From a checkpoint of a small transformer trained on Wikipedia: 13 layers, a variant of Adam for these matrices.
Each number is 128 + 32 x the weight over its row's rms, rounded and kept within 0 to 255. Layers, rows and columns count from 0. Numbers have three digits each. The size before them is the row's rms in percent of the matrix's.

# layer 2 MLP down (transposed), 640x160, rms 0.137, rows 134-339, columns 32-63
089:199141146139126081112192124208148136095163142085110110168098113203078160112096089151123139116062
091:178143237131111109111110121106131089140102119121133132164136103175109084206124117133163150096117
108:141121142151149078181151158138131127106095117132136105170124098135137126113123116101085185114115
099:101104174122127122108138092128067090088132110110142118098110130183074105163050130184074147108123
097:117114086130137123086131123092112126098149121134157174124150152165118134128136167117131085136141
106:158080143118103112106090127093132126093114128101174078098185103129173136060139114109107116140147
098:142157123115133141162118118100174153152147081131091121149093135170101185194127127128121143096120
098:190113151150143163100109112158168110123136150128160166169093167113111121164156116100076193128138
110:161171175168118106138136170139121131113164154147154134087062082082158096129128110084117063119117
094:170128141134167105075127150166173111099139139107083096162117169171151092131130084162156192105112
097:135072133147095123112107122072126091057100143128141136138165103146125123185110132124102118166105
105:134108139139154123110109136162120188073133133103098153109142134124104152036090116124121106137117
091:147082126114101118131154145106065129055123113045156102096117123200138133091062147135111176166143
100:181117108132131148078114133096139094118138128115102160129156122163133170102168133092153149133172
101:115126142127155124105139097095095117063130146115161141134153128145108132167146159148128130112121
090:096094115134101137117112108114087181126115140120138081103101078155070095081103190083138129136120
093:085092147149129116066159108158074161190163189119107111123127136195102119119160175112193138087124
095:173075127111193081127141145172187136088136152091136145179088142153151099083115145144086086105123
101:088088103149100121112157172090140139123116090109121153116120154170210140123094114125110106118142
113:143160158136088127130085130149148134103115099120113191144120117079117149124142114102124137183154
097:141090156158133100142115143147118121056138097140143127110162128145125141109129137062147092137127
102:100079131172112145124118142146138079093105144141198114123155200161139130076175132136093096148133
096:201173182134147159122150167102129059154100129120126126129064086166068094163119058226121149122149
101:135184110114141141165117128117197141101120093154127121147124118182178121139098114059199186192154
091:128078134134103160152123097119127070106110134141161161128123164191117129094121152167156157133106
099:146093098096108117148091097125119132113124115129140181126109143148132143085113107070089171139104
108:155106107163143132125106103170146132139130107162125130128107116126151124102153095141092172101097
095:122098079141090114112134155095110160075156174153125122106102120171126120140123127159122156108144
092:125150154151093106174112141171100121133140135124110127139100170184165126130077180134125123124143
104:111076114131164138140106228148106118054173140131101124123126119081127137054126129090116129156139
110:148107124135137148103168104133121091013118135150086093115069113084146126076105107155177163069112
087:213128143097137142137128122109117042102130187099145080139092106128085136111134111112110137102166
097:159153146093154107131106120113063137151125139162106117126154151157093103120138070106195129141129
114:212150122143127101102080117190120171162131128130112180115180087107090114165126151085170147177134
102:149097120132115112113106126137100108114097075143121095116091120152086131120156124077073110096113
096:132123164104154130128136112109134079121119128129138133119147112123068146120140111083156179165116
096:099116105112138099091165079079119124167124159187195147165148176123112135093112140163127125150155
097:140102113130170111115119114101168119095097136140126152103159129163204125115120148183096118155145
068:093182106132129154172145198115165100118132203149143150138103110098084105128129030132064136135111
093:094104088133158155106153168140101159107102132102058129189082123154105139131143143217185119104111
098:172072113091131170064102138146137146176174134115129165139115119198119125165138143107108187105112
100:096042143142091104070081116171085107108145135162122112157151094147113121178101112132105118161123
099:133084092127154104145136179154139119192148167135070098112049125209110134133142103095115114101115
098:136104133113102157114143132140080134125150092137075156165112112130106157137134146122126150156110
099:141091068152141142133123123068101140125133120167141129126149124177105135129130136096114122168167
093:153088099119114111071118098106125132132118115133149111140105122165093154102038111115152144149145
097:149158114111083134131126093124120166128121131171177160132116083124166144135117081125125102112151
100:063164131140097093101091138149082155121159136095141131140146125137092135135135086133126108103144
101:089055147147160147170124145161103150103126128122128124120096138142124165159114133173138108161123
092:067104072152120092117147136097134097149123116109061140123190132141149120132139064160119135088146
094:166160081124133133152145149097158165097142160144138120120152127094141124144136116138116123127133
097:083096145122129136081124147151086099166134125147137120121083122141188116104042115072120087144112
089:140132195120111129140153142153133155155115169162108145151132124117035088140088054185140159152070
089:112111124152089126096131123169132143110135130162093121127153198152106127133056147163177117114145
087:119116155147140134150116134149070136057160139103114102128112143131087110173174155142116140115148
089:168151181121124094084099101121131078088099158112108122135187176185152086155096084126120192144098
102:140088116121137106126103156146142123126156164155102105134102123138086126085176128107212179149154
107:142089127143133114107115094139082142105105134138130113113122121168076124069129152078179111154174
098:152179123145093129170149105149056157148143140128108123128170101197117133188140103112106141189107
108:176047143151121170117155117158129119082096076094072093146032171144122085150133092094157193113112
108:157118129128137090100076134104155086084125094128138079143173124165159154094118106153125059124145
089:166133098143115143097134134087111075172120136138137140160124169126145121142125153109171193141128
095:160124082120153091064158161140081157150105129149119133155097146070114124144119105097128158129091
099:189117147128133132080120135101148112158119133147127122116165023173148128101124120135097132070091
089:176091231141109143110134149098112162159131105150174144127089158119113145116157148120103150130109
108:131172205112114174147185109196147139181115142177160132154107100147120158160135135169137105103139
085:116122119143145148054142120152066134067132128146119146124103143120177163131118152113157166139124
099:081129195129133112100110145131074157120135121146152140124090140114135115094167146153104199113108
100:085124143116146129066084127100104140089117139123111089122140177137112157098142074147136071132113
108:137126170121126117114133133184141170119157129126126127126174063103125083121107123094166162138126
081:142138085114136137093113120126208150117126123128136130152173170135085148114119129161113162140137
106:157076177122140144111092109145122149151114090128105162100071093099157142149106119135124176129112
113:144122120103115133153150135073111148138101140129123159116116133110094133105141157131136192109122
094:124138163099103164153134119192133162091113123136140143109109127139157093120116120200178101114085
093:060180175155103114151095162168072142044115102116132144115142075188116100129116056105146104114143
095:119129127102174057109166092109063149114102140147029121149183146152204152122148095098075110098131
111:230065139158140127114080151152155123077109151098112155137090154134132128121177096196082175147094
098:176098104133168111152112145117120108122107136102123136169092156206184145126091144149129171139126
098:164111142131130106165143121111144087109130114142101175115085150142076149122129110104160180132138
105:127129114130148151163171176076161118123138131148135149145142099097129113103135108148111159074139
108:104106098131131119115105115108146087159118176115107146129106145131082134131124114125116163174146
101:113143109135130120130160120096102157109131125141158118112149110164155144104140135152114144127135
114:124105115109136148189136148086119118128107125113147170135069134175120137144089111132093164128105
093:167255112129149108144155111159134155136134189165111138156110077082099108107128191166160106156123
102:123100066151130124117144092100083144110132158145163150153174122196080117155121124109095071127093
093:169131088114137097074125111130109126122122131136135150143156085118172146110127114110136121135126
099:128149158151116111186158134096114135035120156116072131115130113091170132074142123204095092119159
101:132118146098119149161129118067137053113127140136115138142165124161110101141123075073126108135141
105:151143114116131119075120128157104132196093117109140158145157139129066149125101095141130167145108
090:141183046187110110115168098082135110077137110142149109129112093110180173129149134104100136066152
107:150129159139139165173090102113145093120126111131108168092110110150061106109088135078096157191132
096:079216097157142108122146077107084175152124115098154116144143147157160102175093121158033156132142
102:104112119129142057160092137167113144086130133110193128136106159156170097106128097146081114120144
103:148168126122100136111152169180147172156099144139176138134102145099160055135080125158086191116094
093:130089216127155148140172146107060123108127112094133121095136116179116130108099130111152083098146
099:115153153129124079097136125175108111122149097159142087168102113158185117095180124200115151125133
114:124073093119087069073112158100124103085163105144136195131119184212106166119120157138141130074130
109:141128118114130135155130128075137116123109139139165158116124141120102145122129109082087169136134
105:027082102118121149107093151148085190057107095131145115128058098132152155083124165146160105077159
103:148142076129153144079110153104049103101122108113176135114164127138111140089143112071063087155149
098:144124124101093151076131102069120108142127116136119107151136168121111184154087158141135140126134
104:121131107136074113089162145167123124154156065163066148179107128152132115169151130110139173091088
100:201148185168112146185099165109123121084063147119135086152123164149152108124088198147141172124132
094:090133171129122120052107099085090139154167134150148155145091161139126102144157192139159143055103
112:189119105151101149142107122085087112140134141121119100101110068174092133087116147130136137174116
112:102104110142170135105117122152146133083103140136080190090142140135205148127103153069121135128108
107:165070127131136138146109093099143071088145152148117125135074097147139108080108104132123148119106
097:131108091180129128107075165135132169092137139163121124112105129145082084074136086132209130107144
128:140112112121138153152133112115086112102125151110126130103152101117091125141131146181160100148118
092:141136133188102170156109156164134120115164132131110100135088107133154140113129123049155130147165
098:117093087144116190042158107152140118101190132134123129121163087137152096152120124153084176078114
106:110087129125150121179116165129123133117109138137153142130090136186160133124129094144070156144144
101:148122153166154130087078072128078194101142138120153117094089127177117144110129152119167161171101
114:112085160137120112147179125173135099152113110102085120098132115136130164152115117159083138110112
105:107111132123093139119128138141127086136135081120123138096118093134154090186094162154175100065113
101:123101136137156149099117129167177136059141136085093170156125069138116107096118126095174096099150
119:077100147080123125142133150148070144085127133120154139087128124137192123122155139125047189095133
096:084129126092116116069133153139116093109113106087045134090082086188136100081074120123178165108158
096:120116118099154091091127130149016140122127181118099170156110148177140085171113084196125143095132
121:148122076129133159167124127111089117139143137088160128136139122160159156124107097125153135147160
087:087087138141132152148125137073150151037127147121111153105115179135141096130140118159199098133142
101:105141136103072131166137134189076157085117146081165147130066095180135149159115100121148156100101
112:137146164128115124179139131137126086120125118117124132141147139128116165115136117126130149144135
128:127177111100136132107117130129151150111140114125114113110116095106159129165144149096115116061135
098:109090188130153145066129140113144138122139147145084150202042139102133152194120101165105184206141
087:124105107080137109150114127108096177095118124117139135153105143201064130134091130161140140107145
103:179059141127120176148141111151135142163126103126147136129182135109085110155051147034118144076169
100:116161140132110034123107101123142116136156138104083127157114132104138131132121098136123086120088
099:143094164122134110141123166141051083102105094111139172114099142110098158136148165109135087147147
099:150113111123107079085153111123166128159120106117081161122126140187136089141139102132129177105115
106:052175125134134139074107135065157036109152137122082139099084115160110090106102137163164112144137
101:108087132101127129156110103047083110094109116116159121171182131181136092133125111145120207139161
104:151165081144155119119104099121181113093125103162154155132099125060103119185143115192157100102154
107:139146097114111160109128116142099161108104150130119128126147152125153119107164099115099151130123
099:129169124110145110083157110122133146111129152118172150130086128138148159086122129165131153119146
100:133158155091124139100128135133111111167130124130147144133220100142112147144106145121042106181154
120:156124117116109126095111103135128119050122161140089137150112106146110147076124128120161148096129
099:196106094131122142087112139145120147129125138121159110163141150155192148086145086095124117133110
101:131140110132111131174129127111116150140113131166100133136106155161146095127077129089124215122172
104:172116162114136159136115112175156039179111135126186093133154128169128117138145075079109184091138
113:172138163098128099132127115126094097130124119115167164110124111126114162158116138171228120151069
108:102105114116091149124082118167094173117165016147162140133130104056121159177176120095137133122133
086:133185218121150133134158136140120106100134120124145114151189158158151121194106133100097158144129
087:132144132132105138069128110112174061164085145148100143104093124125165106157145099098115174140130
089:187167123135125148132118135148124112146110112123091086136138121130219146086134117084126080138149
093:163095167098140129143131107089119079109130136130138115127148109114087125103099094109140201157116
092:148133150139081137111153134140118147057122112154110106137121167138110133169061102106138130114145
097:126096144120141067117122120106125134077105113109092121143149157193064140150123142130128191134140
092:095121113146144149070118107167174138073129130169099141140147155183135125165160160186137178125117
096:157121128149145119101176097136139178193142116103159140118125065133113128169087159180162112082153
102:122131050121142110112128142119108167087163140145145155090121134108171112105131112182105136089136
095:140102175132144118127115158130146122098091131122080129161183058129130123116109094133135126148132
133:105093125126127117178130148128124129102117145107090116127125107126147142105116137151113175108140
100:127122098144133134184102142084138112150150127150125095134148138160120158129128123159116135108115
099:158089163139159131104127181170111099178101171102187138150155057143124094136107112116130154070148
094:177073147115167110131077118126187152156136156171143081104061157160119139137125146158100124144133
098:092156131143126113166097158134125120153113095144127145104136147157149154133125113103125115100149
102:123147114144143138131141096076102114110152177103150124171083130132118095154144081145090135144167
091:148077101136132125113116109069129093057133150125122127117175091110119125110171095148136090145125
103:196124096118134124143133100162117189128123144118186134173114099106107096125138165128103170098114
103:133128140080137108110157107090098058148175097157116141161122091166177099147135117090201144073142
094:073115153155098086103145129096063085138126128161146138116161196145166090144116205125131199155121
102:113062129164139119099044110112104149095143118096166133088077153136151101118121118105167126146086
104:162118120138108156059099127119113100115111150154095164116036136142070106149095186155140116135153
104:126156130104099101112137085087081183063146133172136091117159064144060134082135109155157166127126
100:162124073122138133041123161083096134133115123135142168109140106131161118116120075123118180096129
110:106048156127122122162139150134125139099129143131124103108130079169142135114098113121133185136117
086:189159095122132150115092133088117111079153146139157113135170152170158146149120102156097171148123
095:081065099129146125126107042166175142120160104105098119126119163174143213109161129121103144095141
103:141149124119147136144145136079092113119148128161088131185065128137100122134112133144165131136118
098:134155117095118132123149141144112116117116162118153150093102163137161136146091104145164137053118
103:122124119170102208137127085112105086089114118074131068158116137181090134170137172198095185152131
098:162176120178131080104105173147130151154150156145021173147127094118128135162108115101164146125140
112:154114092128129151090134162145100140136114113128103149111138138137185132125143109122109125108133
094:133111197140142122160159109103114113088140098137104083134124140186123099137161106133124166159139
107:180142115133127159124191112139140097087140112137194109136151114122126162147157104118150153131167
093:181138164140067100098092095121061115115137153081057133129124135131143133115089146082140081133149
095:102118101077124117094132136107076138107135122122176160052121144121099119127116119154120163101107
111:141155175146124129159146123130101147105160040092138103146131138182157107160162092132123154120089
096:118077126100122124090114100100083133091107146126188147112152125182150131109135122144131087162094
098:106147117131140149086139133080140133116116109117169166142106105112084103067099135171173091197113
105:119216088086097084156135126119120158137143126133136094159150148125124139119137142090107087084153
098:134107105127102166123144161078158122122107090144144149117094165100144158094133117141187109197095
083:090089107100119126116098089156170123165170104137059143113141067152158159135111080116137158084093
097:165146148100139175020123106090137083125150130077113180154170150167123118136130170114139160128125
095:137170096092142192047171083092104157119110128100124118176138069159129118158150140188132111166169
109:159093161095109102128187113146095092128111116140107130117140127154060118129126135139130140067114
100:130077109077136154106124131151084149140143105129137163178129145106077117108112117114131178110165
097:147128091154132161108137099145140150077101179156062151146169202165106119078113101123092118146090
104:141101135133127120149110131087101115097158135139107115143121132140089111089126120135115142141120
095:183093163124128128160126178125108073139098156118153132131086109187123133141094137093161184154128
104:164167118120131165145075101140139149092094186127112131098101190147107139105097096090122125181106
103:128103175135117151118113129151140152093116101190097163139146135075123095186128133117206129113102
098:095140156115143121047158083115121119124122099106090127083135149155098087133109138146097152102101
103:110135152184106143136116125127110135121132069138137133147131149185108131137108163167103159115071
109:087137126160142130146165128068122080136094160112112131149107113157124108191104170140154132078161
102:169163165160125127133137105183134142154152149129145190177136176122058099113140096127094143118141
107:173132127131118133147173084122134055167126171118149125129100154129153106152172080159104186122146
102:174149132161150105165096147136061131102143103117130106130083122135171128103180125117082159119166
092:167121128133128168181172142152113131162123140089133086156104129141104150113167075115070172074121
105:116106133110042073114099103130132136091114175168119117098063182166162136152185100102069114194062
085:128100124130111137068115148128124028137132137144134098104105167128082130117125082076138059177156
101:157136133121128132108096147172111152227124150115107126119144094102101124195143177152184180104127
089:109073076104170134112116100138093135124136094146100125157092137119121113119168091093147099127152
094:093082087128121119134121080085102110098150113099142125141146144188137088151132097121153094086105
089:109119103105103132102155083161126112060129112144174127118109159198113127132102126164138141172115
# layer 2 MLP up, 640x160, rms 0.147, rows 135-339, columns 32-63
099:043095095134138092115126097145115137086137082154156114052140193145129162160099123119176116090126
095:060154149112153182110123171097090117141121149203110109120110115122163131183118136162096154115118
098:102163148109171133166142117133117107092133100113142127112143127076128155127088129053163200065082
092:172170175082064066193141159103155108158097143090111045158156132105124076159107135129126098175140
105:109062139145107077153090121122206149108125101087112110151123178105129128137103170097116093167087
100:093133135131158122116163112106127099153105087166115099105151130112163124175122194079144123065148
108:175113167121134165095134084160164111135110158206164086111148131138181138117137146085153163164098
109:119119116155188142123126104182113124132146128207129141156166127147117121130172129152086120172156
095:140132122125178129116131146116178179181138048111159140087143075129133177104157124108134106128132
097:071144163122153115187133140153228159103184136160070125103141194142134105126080120149123101147111
110:075127120184109128152108120105139143139096123114119125148124161114107101214123144101104148166121
093:091189211091182160145115117142188132113160099182112135115090108027099109148147111207125049143158
099:042124102101185118173108147142105152147161088125161080066120156089129097131055105192150085143108
094:143183121113119115191180086124159116107130145109094148172176165082164110128132157108091199158126
106:034151125141165150167133112178100194094184153143119067160151114117081103157114188109139005164136
099:081095146083128114236166093139099129066166150135124122098101202107091126160159097141144011121166
101:077155130090207142087115116136146168139176070199109161137151118125158114166134148164127103152145
097:107156186151144153155155094090137214122181143119163097089157109106118176157187070136112141122143
107:101119098126101171096063127130164129170129138076164114145121097119150184233127150115084171145096
097:068121185102145179102146090153126191147148143166128112121152151151144109167111094126141068129158
100:081166168131089084157112113117112106120179092113123105087194153097155136110150088124083200130146
103:056135080173128121168153106215120164139099051138138118130132141112133126162126123084064204107037
104:135189101110132083077080146146161093100149085076151079133136047143190139141145205079098111139116
090:128141144162093121189115114156160107101123146098093089148150137077117136192172077151109158142114
094:078206181067158114100124108123172111136120128105131135136172124171121126123079164129115103132128
105:097125096125206122122176119142122131119185087077164094083116136097156133222148082098117200133132
096:162123171064085158175143117127139112149131132131154110108146141082162116103143169157177100193110
094:072178082155106098161153157134160099099131125181129141171139116103127147130118160168081182102064
104:111171088134131113164149140121134151110135105158143109122091157086065104214171165095106150155154
106:156118107061114175159105139113158143179157106098108070152197167119124127204128187143109083125139
092:135169165121104117125149140167136129123137119148094182131142142133117162146121143120138148105149
105:137110133112123221144096112148102122173077128198083171081122150125167144248105171194178143096133
111:115116148139103145120112153188073180147101091119145126159151118121119126241142169147142129210107
102:081158119109146191107146085134178142145203156124133139073184175127147074140119147137134127156151
077:081111161111122149091167109093126120190099103089104147103179120153132115107159094094095123145137
099:088114130099218126181099188084070088146111154105166143102092196094142099165106145178105107135118
100:104146126094145099127093091153076078127143125074110087142145110109134105151110144042109145113092
087:119127180125099092092113129125108129177173104121057064173198107152163123167177158166147194117106
099:121111159145120121088112143153081125154173102084161157135175095152129162142097113048141112123097
103:104135105088111153150145194123113124076164121175193112137126108081118140112147171181160062138153
099:116147144103141159105142141168133128125236152166134112114141136129155076136105143180111089100137
098:109169178147087127089074102194141107135084109126081129128087141169154102105127178180117050150149
103:063136154154127113179093176155123146168117060157137155095136127088135203194175152140088168099132
096:214154191112057101130156157156158088109132109091140079171161096138134102090164085110099055157182
101:101069102176138172113098128096145170158078122147089123144134127104154150139125187123159174182176
099:118144148127173108182135121156136173171092111094169119121162184170130112193137111081118153121110
109:155177173153115119127085136153160108135120171204063122113097199160106082213099167161130143148129
103:060145157093195081083161121115139175154149106174156158059130099115120154189105161094149113139135
104:132167184131126120165081125105100120064144166062170107116105102140088142108127152133124119128130
100:073117152084123114188093108083133155160119153053109103113146128141145081146153115057084165073093
100:078143171137143092145156143152136162093126088112195138107136154127101163212102086132102123121089
096:000152176153189131106109142173135151093193105188099161090116095050140094164150155134122064120101
098:109164131069151100125138113117146118133154126099130114122151098081102161182147173146062173091123
093:118133140093122119117104136081075174104140166122129121134171189099099103163122086091136138132162
099:094145168116134108118130115158043120101124087123096096108191154114113123219095103093076146128098
100:118114157122139123168105116111100168167162131080145142133162118063109133197155150137168058172131
108:136148104116109159108085092108138132119107158120107047131167114128131155169122175064104123163106
101:104156128132123161135077122169116132193104121187061131140123106034141148140133180169166162131175
102:091101150086151144136133072167092177107111169191129101131148135132128139183162152083136101170173
109:113140127089128156123103111125092132130185126183114126108126129120154119138151128081114132102107
094:118116167149164127128110135154112201095118129094139122132104096152152176104128107155123079163207
101:096108133189141094158092122152141106131130072082117145123146195057101138176141115114088159125103
104:093183121099137156209120101108079186108104133108119138083117195097121098216140147157145147152131
097:151154192098174123169121145141154148167179042163124118131168176152120138130127144087130170127126
099:151145086131160123052105079138164116184128121159116140181177163159104168133086142112068125122102
103:133103120082154123122169132121098174119145121085194129105102134104113087133092095116119127118168
115:087128129054163128102113163163110163113109080191131131070146121075168117149101162096107175124168
105:108160156122186131178128078154118129137194143131085130134132115170126119160130130128100193128064
109:129100130145087132144122118126156078168105093130077143168158159145142150124153237139136118110169
095:137120122155110157121184114158131127107112112147172120111146163087114121238114108187164108165144
103:156126100072074159130143162129137161183137107099099138187218170141151158144132138143103125120168
100:116100111135118145086146085090171095112120117156109147123116119148157160121104139097134108094152
100:138116117059136112098145111135112120173184102110149098124151104093146112144133130084150121125108
099:120132124132169141119145083099146149107115107161123121129160126155097168143179092132139163112095
101:082158106115171139152096127089135159120151092103069109177094082094115218124160153165135103111074
109:062103140159159124111115106161094122061140083171080140172140142111157103143171159152090093113109
101:106153136104145127141148113154140148119161072180142101095145109097148173175120138140123117165151
085:140177167119123186058130083136134094134147135068132127122148107135150121099140181154128083098110
098:137115140121139145140112114137184144192157073100154089128135095100102140160149166097135169087086
095:103142181100149137145124156125077175161181102198183093058156142162104156150070084092156150090081
096:125175169046077094163116134161149112134085088102161124166153144105158150152188069123127092170147
102:090121123109139125058121130116165195126149131139101143134125179114144124139131178133095070121150
100:120134117145137095121095094139160098152122097094069139159112157120122133214105170131118095116188
101:146124168113109123141115105148104094131116159102106151144198111130129066162196064180126139133164
093:137127132134129163122091114081117142130175122133142169130109168166170120088108127176145146166113
105:053127143123154133082138101128069139188135070101083138079133172121120118167114145091083158181082
099:094158139081185115156141146134060094121126108100088130151134102131103106255137096075098093150117
104:108149146136140164201094125133106149135098104081148122138137168102136141205089162119157170178166
098:147164140105111137151103085155139120153102105129135140159122088137122097145144148169116083162142
094:140194186117121144078093098168125144164164170110082128148154130130172130080165084141116111102130
101:082106092110111085139128106136115126018102076128097075126157138115172125160097087131101082120140
098:130208113079181157141121080154105163149115100120181134080105151139073169200192102123112135138127
102:135108138155126170120121129139128096105106145117113081178122148149101115144106136146122098159149
096:118132149095102129121099168094155157115137109116116148098095108138108167161098107098163081135101
109:082189172097128137188134105163146122113115068215168128063109157037100074148136119143085158145145
101:075086123146123147132121096159123130141172097147086093087175151061141120157152166133147123168144
099:121127150150149181094171119096113157160134102073129126186187160163147080122118152096116130109138
102:096143122160188138139154105130095173106194126189163090121106109112128155167061129139146120141065
109:143184190119102141134132115160095088103149133142081078135121151065162119138112091153142121137135
098:156136123078158107124075085118182134168133136125075122093137148128121174162090135115123136172126
094:085126184142163107083087124174170104164117135114144152179170129109107153110106123174137072144098
099:112135095135182156102029092133166105151161054108124099112162130147099123104097116107163088175127
101:154129095130161127134112102137098082080066121158119100149109174144094153110141066124088081147170
105:121170120137167168076144145136178114128104089163166164131132100115172099095148145122089139135165
111:083176113077112138098116152087095179043137100165130111114148137119092133177169191174102059163137
101:033159164052146122141175072115105140101144132145140153127117122106131146229164142139116120135161
099:102089124115105155077140144123160088185093093127088120159199142120133120087168108142162126131085
121:098153157044140101189088113135153128114123082118093085144116142090110093138149181143117149128130
099:177198131117139138144170150146142166167104144090106130158133166190143099145075139142117061177179
095:123100144123121109094128165077152161126123146118143112087142156148119141083098100187157118134103
101:101165154092123125124165111118054134188149111100102157154104177102092123156133155098118148156126
105:062152146052159128185147127098195082080135153023104105154173184040149136197160161117126141127109
104:078124142129137121135172112089094118021132139149123088095147182107122104130139090097118113100154
093:116128129110129149125157096157138110119112135128139124170149176144126136150095103125120125095104
103:104110094133113170114130160115097133099127122122098144098075093124131185228120143127168104135150
104:101156162072092126129115147127102105144160128098132133140122146088091095143074113103123220095101
103:040119168033163116112105146109155156066146137126104090146151186105134174146129142111122040176122
098:124128121179136125169056153093167129057075113078134112118125097053148159124119107133134106167137
100:121129139065145179152109109147130164158124129074179149097100121097126144139135153109151142136102
096:130127183134088085110152150197123101162163148099112111172162090130135093120110085080172153058160
104:082137129133131150139162115147112172116154130150104138118147125127147148136185079176132095138125
096:082166173134148151028106086110085106057050123129147126091117102089157126153123081104102091094155
112:094121068139101155154130148156141140168147117033096125176151182130147137208117184121084137116162
102:140113087083160096112092146175168119159139110140106132085152105104093100134096179100057066071120
098:161109133123133153136072151107108130093111178134110075097184157131088128115105113126149060153201
102:047170118115136097093141118136192096092147098165129138066088123066122131159154186161149161119162
105:086118111093141092134159168103107136093182064153214158191150202113114134098089114117137144131078
095:133136167081120114130099131144124144191155054142089119131109095133101109155120125139109054174124
102:148148100151194109146213131157110166124131108172170131139118106141174097127132096124105121117112
107:111175125115165106104071126101149119133111096085124080121148137121166136128103166116127128147123
094:087160170105106143158142101108136083087154137071163128102146109067114201151140076160136063139167
107:119173165134204119146119087178132123143125120067132126108123142119140127170179156085123143172144
095:138108117085164195177117115103128112126106146075182124135184186139148144117137152157088075161085
100:130130109146178139172131096110100138160158133167117143146164209152176139133119167203165133196112
107:118162177101105113151200192155103120150147101076114091122164103130098159184134139128084088182088
111:092113150077121115165139113119182073215196149123097121133133165128104143193135142078087137173083
097:178113120110148163165116155145130126147104105077121124157102157126168136084127129125102148154119
104:133141167111156166069124150108148139148161067115172122113144136114073131141136154139074086129118
098:054164134125079138124065115106162117071150127151122119126170155119156155111152182136098153099080
103:082153127144138112108122122169148165164144154133148119148147168085131158230131137107114147086133
102:140117175141123120149172105145128125144085172144144109158138172145127114144108128140119117146136
090:052166144104114072141132130125108090082120082124158093078169151141145146191127099080132114112137
093:102158204108190161133083172137095171106169087126137118159148133132143171132137158186093121148145
091:136106065146163189176131130111117180122110065097090129171136117114143185159124155115089105164141
088:110135152122122154133152132138114141245141123087148140154199166152136119166163158090098144103145
100:094123087132172110105133140103131164140181073145169098073141093132154153142157186108111176163107
102:097193165046127166150100153142136116106136167177115085042087183161105180111121172185156084107161
105:130109154139123118156052150127102149108120107127172074100133124154134114150091133101158143110185
097:104127140080132125105137125133126135160111172168095097091133132094125109161125107126136095142168
099:128131101164141121163080057103138162146121161085112131145147174125134137114142109165098103159119
104:132142166128196106108183128148066172078141115095196116094115098119115135135077148132089084145105
110:050174149109111128093123088108128101155165130128148132126127152122124120173097164086112194119092
096:114152157169159145100084135130151164128145113125123095133143133128192077110116180141166116163130
104:055102143150163116186127146127125125103125116101161179140110118135144145180146140218131056201164
100:100099124114181151106116150134125132054134104139165152112113166070116161133168113208128046099141
095:156134163107133137133141105111159117082073151144101096172161058090129161133142157157123172104093
098:146153086108194094127134130125141176116143113112139123086138127111107135167129201159109063169103
100:055161125132211158178115141152105203164125105214090137142106153116119081155145166126094097116108
105:107170097160186135147121149137061159169135113123128134056167143143123160181135160125077175144090
098:080155138105145163121192123134133119140136106141162098130142065060159113119110134132157181088142
104:040110114116209118125088133135094184126105103129150128097170150117114123135120204154135115166155
098:145125158103099142200175101181172113080136153098073088113150088087122122118136126174168191118133
104:057125185126166134119143157161149155080111117119099118098141115111109102121088122130103208155019
102:054146158140152103119167152125134155150125080141092149094161129080132097249124137096129080135118
101:115120137155160145146132121081202150097084132090162110118143213096126192122128169209155052158093
101:064169158102163157069087120124173139156146134176113098101128078095136085175159241089145126125133
096:133152185112126104091148134123107101100165094154149121134191181070152158175081120167095118123118
102:154147189105081076222122177135109070076163143108088109088189153127076153172102128108139121113133
097:066119125083127076136131108157173171124168125092156114108110136073110128170146162131063090092180
097:096153113145159136093182096118178088161117141092051130161197150118172131135179124158104144152050
099:102144119128164108141121108187140095117107058169120142102146105123132170119113112099112118158145
103:113137108127089157122116136136056212150137096152076065149141156168152198209135089160108112162118
102:174196143060146187127141139123168122125118139098172119201198105102161198069098132203111073147122
102:102121220112127140108115102143147149143083079135099156126157171124158220172179203060130136133135
102:152080114113101142165133182134113164133106131133137105109135187125118185119142168097120173136138
100:050158114135159119153118119065169155124140143164161114107117192044110149105127143188183081140075
096:114102128147104117181119132125217109133092134092166094165149142081141141084100149139147076123174
102:105125135087161153106094111135150145180091131171143139063116171099180141168127087128125115161152
096:138189125116138087113131080165133075158144139156149060135177129140140104141110145194135140164107
100:087150094156155141164119145096092136185116111140151130128122165102129134153095111104155153114103
106:100127127079121207099100115092126172109111153153068117125139181155147118191139172158169091139133
100:096092169149126137097102120215075092125193156179078103120126085124116105186155173085097122089175
092:130179160143117121164117100158101146100179102152100105099125143133085155159113089154086173107162
102:069118124116156140198078098137140125123188037131141104108163199048139147114141113119134026125142
099:060125142167155112196114143151092135133175100144143133097128158119110119110113132091112125071103
106:073141150145116136128177066131137166072127135159127134095095135102138134180143160143121131093142
101:090168157098117159131132129165161108091159148158129106104189127100128130140116189179140049174184
099:174156164144166114139151107188125134103104119106111187125142087121141129138133127113077141137141
089:097121149029166164114141120131078150157146124105143111135133144124125147144099154140136166109148
092:100130104072103156113130073135155108186124122148068184096129164143133146169174125164096144083102
102:125173082132106146162129120128150134143115142135103068102142127087108109176090099135148187108042
102:061137182113090152093105153177177156105143092216159095154153096048139110144128102095153113122102
100:079114101107177155200147117092084128142135118169166128104133148119121121151128093131131139175144
097:142150139153133124097134118163162115103120123132169117086195106105088168123118119098116054202098
103:080127128182138136139123082151051139152116130188109137089136148134165108176162125096136092142120
098:103083111131212119111117098130051137073157093107136106098171170061147134233111119108105145157107
094:113185178080186131149157088185089092152113113100064170090113133131138115194082114104091143139100
098:108139098116149155158114097130094142102152072183160115107079156082153119158089135147121203133132
096:086122196140150071148106126156102146166117121181111132100125184114095134145149108169117117160108
095:112136121126129080168122126155130095133151095127134108184148154104188151133123152089099089121086
092:143109147175161117169075076086094111081097085087112110133177139025071148117130136177159097107145
103:161094133122130127181124078179117136093092137110081053117114200146131127201142126128110115143183
097:119087155175130151115093149185141112082074110118149170124155133128134155104064130166089111070151
102:134125128126108147148170086143134124130095113100118069107138168164150145203115179117141084067105
097:143108142157089146123128131187142119147158133105139160109161153087161119109112062096163177082145